Weights of a small transformer language model.
Training: a variant of Adam for these matrices, 152M tokens.
Each number is 50 + 10 x the weight over its row's rms, rounded and kept within 0 to 99. Layers, rows and columns count from 0. The size before them is the row's rms in percent of the matrix's.

# layer 4 attention output, 160x160, rms 0.0763, rows 128-159, columns 0-79
120:51 65 39 53 60 45 26 41 57 67 59 46 58 49 71 40 57 50 32 51 49 42 55 60 47 50 55 57 39 51 52 61 55 59 57 55 54 45 51 43 52 58 52 49 52 60 62 32 65 43 47 47 57 41 53 43 47 43 52 67 41 54 44 64 56 54 36 32 41 51 52 62 50 50 57 41 42 40 60 48
077:46 37 48 54 48 45 66 48 52 47 57 61 55 64 61 54 60 63 54 54 42 33 61 70 73 49 41 46 40 40 61 58 31 38 41 32 68 36 55 43 54 28 52 44 63 44 46 40 55 57 69 52 45 57 60 54 60 46 29 48 55 45 51 42 58 55 55 49 57 63 69 43 21 51 37 39 35 50 42 57
098:46 41 50 64 39 31 44 75 41 55 52 62 35 59 51 40 50 58 53 53 37 60 63 67 42 51 45 57 72 51 53 40 49 38 52 44 49 49 46 74 50 50 41 41 65 53 61 53 42 60 57 43 64 63 47 59 56 60 53 46 65 54 47 43 54 40 65 37 45 57 49 67 51 55 61 58 48 48 49 69
109:46 61 62 51 78 54 57 51 53 51 56 47 51 64 52 54 42 65 47 60 42 27 46 54 80 62 72 32 39 53 53 21 53 61 43 44 57 46 52 46 47 48 49 45 39 56 44 50 51 48 57 47 47 57 43 41 59 44 67 41 53 54 49 51 51 68 52 46 53 50 52 54 53 45 49 41 45 36 42 38
085:66 53 27 50 45 55 46 51 46 32 52 63 30 52 38 53 21 28 64 39 59 63 55 28 28 53 41 62 45 43 48 60 51 47 56 43 38 63 47 72 36 46 45 53 33 66 40 52 42 41 49 45 49 53 53 41 42 57 43 41 56 58 63 30 56 40 44 60 42 60 58 54 49 56 34 40 54 49 55 44
089:41 50 72 66 41 38 56 55 73 57 27 35 44 34 60 53 45 51 47 49 55 46 56 51 46 39 48 38 51 57 46 43 55 55 49 55 52 53 59 53 50 60 51 54 60 55 53 57 50 59 48 37 31 64 53 52 48 47 56 41 52 59 58 55 58 52 52 51 52 54 69 45 24 52 60 53 36 69 46 44
107:45 55 46 68 40 60 62 54 51 48 49 30 49 44 39 64 34 45 51 42 46 37 52 41 46 44 40 44 44 35 51 47 57 51 38 60 54 55 48 41 40 42 64 71 58 55 34 46 45 40 59 55 55 42 40 50 52 59 50 57 42 46 53 37 66 56 29 53 44 50 51 52 33 65 45 64 49 64 59 41
099:49 67 34 43 36 48 52 32 48 49 48 62 55 46 46 64 39 65 45 42 56 69 52 52 40 44 53 55 68 68 57 46 52 48 64 36 51 61 44 58 57 61 57 24 48 71 52 58 48 60 51 53 52 53 34 62 33 49 64 31 50 47 56 50 51 53 44 54 60 61 48 30 55 60 60 58 48 38 47 39
100:54 56 55 37 51 64 40 55 58 51 16 44 26 76 35 64 41 66 62 54 46 71 35 40 32 63 70 60 51 32 68 59 49 55 51 47 45 60 45 70 57 60 42 42 41 63 60 35 39 70 43 46 45 57 41 55 42 51 46 54 57 52 66 37 41 53 50 56 53 52 46 65 64 35 51 45 51 60 60 49
111:73 45 52 40 44 49 43 42 54 44 43 60 45 30 53 49 57 60 57 35 45 59 61 49 55 36 28 51 58 63 54 63 39 29 68 56 60 61 51 58 62 39 42 48 61 36 68 31 36 53 43 69 45 39 46 41 58 51 44 74 67 49 46 43 45 43 48 70 36 56 38 58 58 67 44 45 54 39 55 33
094:39 58 57 48 51 57 58 53 38 48 65 41 37 76 37 60 47 36 28 54 39 53 57 52 45 51 59 36 33 40 72 52 55 55 35 49 56 68 59 66 60 70 47 55 50 43 53 55 56 54 46 47 57 42 41 51 53 53 55 38 47 55 62 46 55 41 47 52 45 48 46 58 53 49 34 51 52 40 46 62
112:67 38 46 62 57 46 72 31 67 46 31 65 50 66 37 55 35 57 44 55 63 50 45 36 65 48 52 55 53 53 39 57 64 52 45 53 48 51 41 52 53 44 45 34 50 46 65 51 47 42 47 50 55 31 52 39 52 49 49 58 48 38 34 51 47 47 42 69 38 59 58 54 50 66 49 54 56 44 62 39
106:27 61 48 53 70 70 45 51 42 45 61 55 40 53 53 49 36 54 59 61 53 43 44 58 64 67 49 47 39 24 63 40 43 66 53 42 49 41 43 37 48 42 43 43 56 56 54 54 65 55 58 55 51 51 46 44 39 54 31 62 54 51 46 54 43 49 48 49 60 63 55 48 46 46 58 54 31 54 47 33
103:55 69 60 37 54 61 37 50 27 34 54 44 20 38 23 52 60 47 57 24 39 65 63 49 47 49 55 40 51 44 44 49 39 67 53 50 52 41 45 50 36 56 53 59 42 40 49 45 56 46 54 49 51 43 50 41 64 35 57 66 46 55 58 50 31 53 45 39 29 53 46 36 65 24 61 33 59 45 44 56
092:36 49 57 56 33 49 35 54 23 54 39 45 47 70 65 56 45 45 43 40 33 58 49 40 75 63 54 50 46 49 54 65 61 68 49 52 31 39 40 48 53 63 47 59 50 46 52 49 52 74 43 51 24 62 46 68 41 50 46 52 54 47 51 54 41 52 42 55 47 51 48 40 66 48 45 30 71 47 42 29
088:51 51 50 45 67 44 53 52 60 23 66 38 58 34 56 70 64 60 60 31 50 41 75 52 52 57 63 47 41 57 31 62 61 52 73 58 62 41 51 38 61 36 54 42 49 32 57 50 31 49 47 49 60 39 58 50 51 43 47 62 41 30 44 47 50 52 57 51 34 49 59 53 33 32 47 32 37 52 56 67
075:63 57 55 67 43 50 39 43 51 61 49 40 54 55 39 51 71 51 54 47 33 49 43 67 46 54 65 46 50 30 65 47 37 36 57 68 44 53 40 63 48 50 54 45 45 39 37 63 51 52 50 39 29 47 42 61 58 47 48 52 27 50 52 31 55 60 49 34 69 40 48 43 44 43 72 46 56 44 42 43
092:58 41 38 55 55 41 58 35 40 67 68 63 53 26 62 43 58 53 59 46 67 40 57 48 72 40 37 68 61 33 61 65 44 50 55 40 46 59 50 62 51 23 44 45 35 54 49 36 60 32 50 51 35 55 37 38 55 60 47 42 47 55 44 35 39 51 31 49 64 46 57 63 53 35 58 47 53 54 54 58
115:46 37 42 54 50 48 53 61 62 48 57 46 46 42 58 59 61 52 58 46 44 62 46 31 59 50 49 43 49 55 49 48 46 43 39 41 59 55 67 57 36 67 47 46 54 59 62 36 62 56 56 47 54 38 45 42 47 35 43 50 63 51 58 48 49 47 49 50 55 70 64 29 48 20 51 32 45 68 36 61
107:35 43 72 53 74 55 69 57 48 53 69 54 41 51 58 33 68 46 54 59 58 37 29 62 43 47 46 54 57 41 70 41 45 41 53 58 40 58 40 61 57 44 63 33 65 63 62 54 55 48 62 40 50 42 34 35 54 54 54 36 23 32 58 51 52 44 49 49 44 51 42 54 60 38 56 58 49 49 56 41
110:60 63 44 45 36 43 41 54 47 36 37 65 44 65 49 59 62 43 28 27 24 78 62 34 45 54 36 31 50 60 55 37 39 49 50 35 61 51 40 69 64 56 53 56 50 44 51 45 47 45 49 47 69 46 48 42 60 58 44 47 47 48 45 47 48 31 60 53 84 56 53 67 57 39 61 52 57 60 53 60
097:59 44 52 32 69 51 53 35 65 56 50 59 47 42 41 51 42 45 64 46 59 62 43 42 32 44 68 46 54 42 51 56 50 39 52 78 37 58 50 41 50 48 41 44 42 55 53 53 38 48 36 42 24 61 66 62 55 45 53 51 50 47 72 48 51 65 52 46 24 34 37 45 40 61 62 48 58 51 58 52
109:54 52 44 57 46 60 83 43 46 58 40 40 65 69 45 58 51 39 62 53 68 28 38 28 37 49 54 88 61 49 50 65 59 56 43 47 53 46 52 44 51 54 61 61 35 56 49 59 46 46 40 42 58 59 67 42 40 58 70 51 49 44 38 57 52 68 54 58 48 46 49 45 51 60 52 53 47 47 49 39
105:67 34 49 44 56 55 33 64 79 53 69 36 55 47 52 34 47 58 37 46 39 63 51 63 32 52 46 42 47 54 45 31 46 52 46 48 41 49 53 51 47 40 46 58 54 43 50 55 52 62 45 50 43 46 75 62 58 48 57 51 69 62 64 44 44 56 36 36 53 45 58 52 38 53 56 52 36 57 56 69
100:46 50 41 76 68 42 55 48 70 54 41 54 77 60 53 49 24 44 33 71 63 42 42 53 76 54 58 72 52 54 56 42 55 50 49 61 52 56 61 56 52 44 42 49 52 46 37 66 35 48 53 38 76 51 53 44 39 50 44 54 50 42 31 51 61 58 63 49 53 28 58 49 39 57 55 59 63 62 64 53
084:49 51 67 53 55 45 51 52 61 58 63 70 41 48 55 24 54 46 39 55 65 55 37 55 38 49 50 46 49 52 53 38 56 71 53 60 52 30 54 59 57 60 48 29 59 52 63 53 58 70 39 56 51 49 62 60 55 51 59 46 40 39 43 54 55 35 28 41 56 41 57 63 54 46 51 52 42 52 58 58
079:38 58 54 58 55 51 38 50 53 59 56 61 36 59 46 47 35 62 46 64 62 46 41 56 79 50 43 44 50 30 60 33 62 54 44 47 58 54 52 60 43 49 32 51 48 57 33 57 31 32 51 43 58 61 60 41 65 67 55 44 44 58 47 51 64 52 65 58 39 48 47 58 47 61 48 74 51 55 64 53
110:48 55 69 29 45 55 33 49 37 59 51 35 51 58 49 53 44 64 41 84 54 41 31 77 51 59 54 44 54 51 52 40 49 52 28 48 51 58 49 48 25 51 40 70 36 39 45 52 49 43 53 43 42 56 52 44 58 71 61 64 48 52 56 51 47 50 53 48 43 52 39 41 41 54 53 52 47 62 44 48
090:56 58 57 68 48 41 52 40 65 50 37 60 55 61 47 52 45 62 39 60 46 45 55 47 50 57 41 68 53 30 44 48 60 48 46 33 55 62 49 35 37 44 60 43 44 54 33 53 48 47 57 63 62 48 43 53 43 40 57 43 52 33 45 47 22 48 58 40 53 52 43 65 56 43 61 55 68 39 63 68
108:52 58 49 44 45 48 44 41 59 56 38 61 58 57 42 69 50 59 45 52 36 59 64 53 51 63 63 32 47 69 46 50 49 46 43 49 63 54 56 52 53 53 44 36 40 62 41 56 38 63 32 51 48 72 72 50 62 37 54 58 58 36 46 53 57 61 66 53 21 49 44 39 48 61 73 52 69 47 50 26
082:58 41 55 59 61 53 39 61 54 46 45 53 50 36 54 40 64 57 48 58 31 62 53 46 62 53 63 40 56 48 60 46 32 28 37 41 61 69 51 60 45 65 43 39 30 46 58 56 65 49 52 50 37 46 50 61 56 51 29 39 55 53 57 41 60 68 57 37 47 57 60 22 35 46 67 36 55 40 35 60
108:36 50 61 39 33 64 25 44 39 51 42 37 34 56 32 60 56 71 39 69 53 40 46 76 50 51 59 52 67 50 54 41 57 55 36 39 35 48 55 55 42 55 59 39 32 63 43 58 64 45 50 37 35 73 53 47 43 58 64 44 50 54 58 48 49 57 60 56 55 35 59 49 53 44 35 50 52 61 33 40